Weights of a small transformer language model: no biases in attention or MLP, a variant of Adam for these matrices.
Each number is 128 + 24 x the weight over its row's rms, rounded and kept within 0 to 255. Layers, rows and columns count from 0. Numbers have three digits each. The size before them is the row's rms in percent of the matrix's.

# layer 5 MLP gate, 2048x768, rms 0.0213, rows 898-931, columns 192-383
106:128160142154066096110110143126155150092121112155117122111096127095123125117135129124107135108122177092107124163129108119106107079127133118162129149151147140131092117150133155159139126104112141135105085100089143117150113125093153176144105148100093141156112152094173132156145121152185117169112093121125121109149132120117143134116136154119127123173175152136152187172148138111141134156093144121153106139150132117115138152128147130143120099117142087108155153132148179161146127108135131117126136138099092105135128119113104119135133161136153120109126111134085162150094103136122137099
096:093154123158141128097133145100072105079177164110109129118119102102135106144138121096158150118130135101083156124105141128100152126096141090116120143125097104137090113155164147156124136130174113150129133135153117123149133159168184120123162121156125163034105111116147150137170124112165130120109121090125117143140119141142096110156094146163122094123111095150109108126132149136136132138099133068091138148138129116122103144165130114146126126119130140125142149126162121148120143170121125147170073140126119151132121137164111174120159135149154154118147109118055169122132119121143181123
101:158154117107105132139139148132136104174130138095131123126101107127141118122122104133094128125103132114130062065122099115147117118139136127125143161163171178172163129107154187123092101118169158137109124120149113086124167196156120131129143126086134111117097162115110124114140089097131139107156076161130142095134144107138117114159103144092135127167167144117127077108108145138122180152124152100185117089112135191131140074117124167095121115128113123119136126156158112145131187109138159173100137134115134108138123151111091097112150149156125124160111137112169142131124141130115133097
104:132175142098113117150160120131088105130098120119116137138097111121151150142133157128100163130152081140143098105155126169125060081139153100152138147144152110091105139115149150169116089130111117126165121122106119123115151172127159144117098128174152108146084141074078121078151134153112120113117113117089139158130167119158098153124147132134113094118142127122125192157181131111132120126161106147130096147114163108124088122117113115130130109150167119067127166119172162165150178147130124142124107095136127110126093109119113107102133110122082167088132119125172139101147089185112103134
104:132157101122122129139164134083177127112163153142128147117156128120121125126143116136146163129136097195101134125126114127101076111192135088140147134125147171105088118143078157178133133139102131110142131135108139139150099121138112104174143128084120090180089129107171124086120135146143129132061124120112140133151110160154089146117132123134127161094137192161154127064162137119123123102126117138114117104116125102130114157139113123130125098143102118144122093105121139093116151089141123136151126150164145135150115187107116110084125161161106181106138111116139124128117104151136104131
101:123107138134137091066141128107111128118146112117111099125123152077138169151128121092155136103119124165128165148090127171121136111150095140117099115128132094107153121103131146150079143150165075100112117123078087130153143134145111158145079136117161132104124147130071101138115139153103147104133133099141152129166138141118096172146099128153132131120145115113141102125127132130145122110103162113116123141177153124151134136120171138136142120121159109136173165131051089128138090108136143094160120124150144103137088144115158157137093118155126134137124114145110134118132142119101171127
098:112148148116147139151112139120052146135121104133121138108117099111103122131126100107114135118105095130142077151124090161132130113126075123117154125156135140142206164110104109131132147112108092154084178117123149125095141125103150159146137152123168126107043143114111083155137115142108111153146170154088143160087080158124130130134113099126168142136143137131144173171091102127159120170102119103143133152117164100126115100120082162131132118156123132119125106140073135114110135123092115130113102156144174164114135110139114150139118161114119112170115098179119119121148165159116127104
096:111139164150118094108129107092144127164106100110122097190171131117131136175173139111108098135134157107131133136133120117082144115109117184154114163122139143126113110100150121126120131088140154138170090105109118126127084153151133121164145095101144157114149103137153130139093132108119111129171074144158134114135171138115112099141134167110113158156144114127141142139143144159118098114099125117118110112152162119104139129134115142105106164122130091123158153144150118200096144128123098123099101120129128133139106098115114132159117110122151131105158142137154113164140114162122143115
096:112116150189157098095125147145114137175114111154167132159151136103122104182152145110126125101113120179167151095139166142117140125120086110154126152124115130146129143107141125137151151145168142121097120163168106128098139123153114110159148110088155131101127181143173134122141099121119163104120108097102121112139101143108060125164125173148120147122125127159103121158130128071160134148141144101117137169160152108121168085104155156126136137133110092122111124120102136122170134107130147120106150117149137131083166093128117149128140133134141145180150129122145123125140111102159132123
100:128126127123134143099150175101070126099154131095130093099108121162161125118132129143140071137111112072127099139140110135099089149104120142118126154105205152193043113130151115125133138157163117150126117132175122122106115151150119129153132113092120137141137097152165109071173081078139131081137139106116151141148113134137123158133130131177123146171127157129142114088131185141087108109164147149132125127171104129125144095125152129146163077171108144147082143127167105182100069079110172144126136114175133109120127067128133142100147105136145105120139098084155148126137087105102063132
098:143151096120152198121127193149169100126158124064147131103163132070069114103143124154150151124133095087111077127148155131167127171107103105113152098123109140109158122123128122142117124102131161164133154161084127161136103145156140146116122162110150104076116145129126106155118148118114126125147088130099131127147126135135100125153131191113130158156133084096138145142129099165123102112147085087092117106158164148134157118105132090144139087114125121131128116147116124122142083087107113102114114135184168153139114141157131134098144114116142109143101125176112154074152108139088171127
099:170084115111108186175151143130187119113141158159152149105083139114146157121136163113130156092120126176143127123108113123124147157138152150118141146167144146130094147085115127163113090114133134166137137145167127119135139106118140153098136145109127131126090152143122145093158122133135157111126139145158073128178126123124138103100161162098126130177114165142137096101175142102144089108172139142118125157146127138112094150139120126086160151117118103096113094076098104095149140160159118165169125088129151127135095132104144109146107096160100116134088131181143091107114144157143118090
107:126119103115134144084143101103095128098131127147147199144183114132155126167130149136120102120156117176130129122062147120148144116138127136157162148107145120161129107115130118092151140127129093158092128173122126116120126143156127101145095142138152114123158122112137151130150129113105128137122163143136148168095168132091107105179103145100139108130172142142161132121151159092150117093132136153095108154154131101118090127107108160093148110091173169117118167103076118115117146126116125125153099125087129130122130114123126171103121119148109137139169142110117160120138129130173092082
095:125104115111144148139137126131136136090139130143168114109144152185140144146152127118148135105120132153097113126122118136128113136102138100113155109139104116135147133108148160132149140127149099144112155117089134105112100103118167135119108193133091131145154122178156153127142106137094121134115106123115148131114124165093136111115083161128134127131155130115127152087136116140132139082135112130124133162121081147138090134146138167104120154147104144128190121137161071092163140090177159131178128132096112137128136143131117109093099132149138169135171142125137119097104129097118130159
092:105133175136120090115155138079087148158138104214138112130194141141103083121139126148129123113139155103162138139126152074098090157134072126161086132117153089113104178108119145126114110166150146147155144155157132146145123129122140104125105152114115158115145094107144091074164124105151145103153067137178128186104123135104106096103117115115149133126133093152153140109119143128111113127135131129119154142130183153149139107111123089161106119095103093133109116101173149110103144171117116160089134127126112138137141141131127159099183125113151154116117148176132107139153130127167128090
098:113137120139125121113082106139124170097170087125109145104122092129102149130146137143117172097135114131122153126161124120073141098192117129149119145120094145114120098134125140159129119142144119103134133126149163131125172150138152123159147156135131147139143150132157089125165100120161128139103183120111121109128133095150095110102126127107124144134084140130160118111145101103121149090159148107093124120126113106139098149158106155150099115138072107157161098126130090106132102091144122106132157102112137165061143140117097180134127148111149101097141160166135092066111095062148128133
097:140166095121118115087140173123120148144167136117166128143170108148076115074125139145128149100183141152142118106139169131083174121136163115114148139118103118133131106122145091096134113124149106153120150136176135121147122136099143112140180137131138101138130132110139116147117125141107172153138132121114139091100137141086103159145150147136122157119122169109153120127126055133164119157124167115122125122144140141153115110147157197107135129169102144141115094130103104136128173091118144150176093130078114159142164128134141142172101154154119108165178152123084103087126158099117077174
100:118097144126133114100125088115146158114125125163108091118120089129108167151145131098139133115184119094151108149142100164113099077117139122121140107136128124126116131140120133141116131110139115148109175154095124122119154175086132138160093134125097125086141145127147116114123158165115128129111119087134126142178099132143100145119119132114112145107138128165150118124123104144100137139094152102109090140138127097138135167113152147107152114087115132120130166137104152110129138101156100104161140157106142128121127097099163144064091083134164149154140161126131131090119128157159051109
098:133091137095118112132123111171129128113114134101116131154138177136143138135121115145115104130110078156131132123085141112137115090117132153100151172090159161123132106151117096136144105111107159116175141171149124106127132141180159118104120121096129063099131164110096116140153134117113084117117103172146094115114094131142092111136115101171168147140126122137132109143173098147092112104121184097150117132141079130134164098125113129141145120118100136128150099120130083133133126094104115112128124123159144144123119120110122153129150109089159116111159124131154113117098121120115084109
096:123179124110136108129109117144128142167138138148114142150112136145133133153162168128160158142170141158129137094090137136139138121161129129146169143117081100142174087119121103123145147171142105102114134100140146113148140140095134154142136133143143100166129093121119133126086134091134122190138097115122131164119167146128152142110139124125131107113115154163131121156120155108151095137116137137116152130153136089131114136152124100116097123124142118148093166145101095112111124099152118172128122134122118137116141124113152160127114158164098116116129119122161121158126126147146145143
099:129116130090089122126104143147111139164152131135116125105090144096137115159121138156118099134118096077141063128141112125136136122099155150169135147123147124159116144157132122128120139115125105158114145136137113127136121107142126139150135161089120116181150152146148158125115138116127101127071119141153126114118145117155139116092097125112110130134120116163090101123093092146103133108108126144106136120121104110138148127098105120098161133149105097143114137148150119098134135106122171084162152071131151099091125082086107128134144141159133137122152129137176121111143122111091169099
099:115100159094121118112129126158188133112112119139092129089107118116133090108111122132083167103129131163175118148160077133108098132207126127121158127157103116086117136120126076161083111160118123128139104176119111119127108146109135113137163151120127134136169121118121115127132121148109097117120144140096163099135161115124137128118135160123108139110145115155106111119131144120103157136127081160150120150161152107162127170131109112166124139136143087130114097127133153098141111132131119145120148157127114071061132148084102122115105142130073131140131111125120143136139117098110095121
099:116154130157112108137128146174137085100114096158105137118130134163113176118123155073114129099135128117134078111131119126116070113146146149107133075101124145071125147120146113111117142122091113099175134115141144156133113137109121120155111122118131158121121142143138119107170125117143168138160139135112156150123099134108136164140139171148107152138131133163101125124144103125117137158170129135069099098132114137151126152154147147171176117117122095148116153131105129113148129173131094120127135075154131156121133141124128105111120126122133127094112155143149103108135147069106101120
094:139102143173121136132078080125112098121110128144150120122147129183170117125109134188125153168160127131107148142111101085134120123134178195145158138113099141096121139112116129156164119147171171111126131140164151105117121113159117145139147089119090106137126130144125120109177150145139136145141147133082172162155117125080140127132134139111123142145137089106120099143119127146122139103104152095126129116148114109085164096104136141135099153123164055118139114131144137122106149099127168128131114156140150116109099101096132138110125100126149118108137134118182151114127127167115121118
098:148129117149075127125111081149128126146152145161130128169162125133113107165132112125106138095097135153102153108102169146093114133154128155085099111133082137111078101091157089135110110151154145132140155130178127090098070115113154152129097138097136153113136118129162075151153133153144090128100116136079144155134096139121164137166156106113119153102146140087091179135118164123119142164133123128077092116157125088158122127117152171146124110155121093145158149142115112118190144147129101124116153110155121063158145163089106127138166108120114142127137115150106132134112071085146161148
106:112108111142157134139148126077117185112124166147125108125147093144107095133172100171135138132151151104142114118145101118102136093122111105088132086134176142121121102078111152099107124150115116088149107148169089113137113128153120102148138185093127110103137130169151154063147158134156113107091110130167125145148111143113139102121141099162118120118127121104138167090122131161107165107132104133094147132130116118112102119121134070122129109117118116108143128160145112157099134139093099109136150110163161143139136117100142141130142108154138147129067159102148129184153102110075127163
098:120160138107099157150096111173150129142137054122115128111126116132133154141148165118101128112140100163148072091161140140088102083131133089157128142112167119111114115156099121126100138143145111145162163162088123096121155111137089119185133103108139133125107153063127096130150137147132115125143141095122080077110114145155104097105123157096110136128162137114161132144163122105114135121100136120147086143121125112132094112130148153105117143163142132148165141108127131198125069077130158121115198127156107147125140068132086099129073128177134101109148109147103161116124085139145114134
105:150117101108134082109143149154116145129079106129115140114123086142073136117137129135139109148115117071158151129159112164120132112134120088109130161135149172125114157099124140174158112149139161098125102149114155112129114169147191133151114149061167113122114159105132093090139133106134123137107124117137150115098134118136098082130170084142110161102130137127135109145170129142130116150114131146165088150135160103128113089145111128147118114133104105103116125125179165163114149123122110112125081118173165136158120120098132118065168140115112139158084111120149138127160119135096138126
100:096155156126098115105177095153137108158108153153124162145104123084096162150128122144145148140171135168078143069133147118127133149124105082161100135164169167143118151159101122127150095148173083116133111152166154090085128159110109124076099129130151097132132145180123148106109142108190122120102160078103152123147155156131090134146119160129134139174147127151101122128137095099145124090154151176118112197146162118118064106168145177139094111116150129097114090108133112135104115112115126108122195099131104119092105122151089131111125129114123121094122102100125109154134142126103120099
099:140103091100142143157144124117143113124130130134117120144135129111116129126133133095130113085143111170110092115162114160115101150141116079089139082119090112135108087098134108160137124169138108107106085124123152133102143113163147180132130159100127137140113122158158112129184146147144099139118191152118115116169111140107142109146151132127120129156121118167156116150120142150175130115155145143074115116154142129128142156090134134129135160129106123111098124102139121147157146090153150132075139102166123114135080128098091105119071144106113160111121130095106077098102100095085107127
099:084135115118106125131110175129094102128122112147102124115143137161091128132144097100132156152136139136100124175134149128142174081161145134150111141135175125107108115112149153126173091148095114201147118121101168149136135165116099092151123126101114130132110096173145112154164108147131136122129112142112139155140118111094124147152165134121178153128143088133141135155115137073136174161149130116129060131121112110136083115137162157125093078110147176138118138175151129143142135125108141134119132137103133116122147096142100073105084118110073133141152118146101138133142149127121140133
102:108085130108099162157093189149136136116116137066143127082107114118116121102145107160092175181138159130154133149142151113089082137126107117157071150116097141147149114124140144161145069114140086146156100196085149122075101107136176139091114117139109164113082168147182108123140132106119137124129165137130180124122154192083103166149127161150121153129101089122090126139165094096117141090131130147147097143107128119156135088107099125120117102154137116081119136120113142135117120116095143081128101103133149157158117109144134172117113112157141131132138091116122124090145113125143137130
108:112165111122093162128157143142189125127099132150154162122137128107141161166140151113120098121135104114116095098116160122122129124156151090110156131129187100125124106108146162125128157121115155106118173158068122133121122112134099151167110136121151121126098140116138140109144114094128121154084118120173127106127132119112142086096099119087142129090157172140133116151228123121122092117144101159139123139140107131107154135122135078110134120141151103127112139107145105151126119132122143167124104133137133159083084137124125131148085128148134146105146123115112150158159077148138079114
097:095109151093107122125139151162092139164094131084107089141113137115165126116161144104128109118142118082120139156097114140116125131142110127135173106096091129113149134123101109154142114158070105108107151163148116138130113155141105131149143156090159149134138102140111148107145118082143142157099106154124115132123108117170126107155120127153110122144108142126136135160122110133086119107088120132149113122157142163133135152122160089153191105143139148103188143167110087119111131134147107147125206096098132163137137117129132118123137103142153154122154159115147084131109126165153091092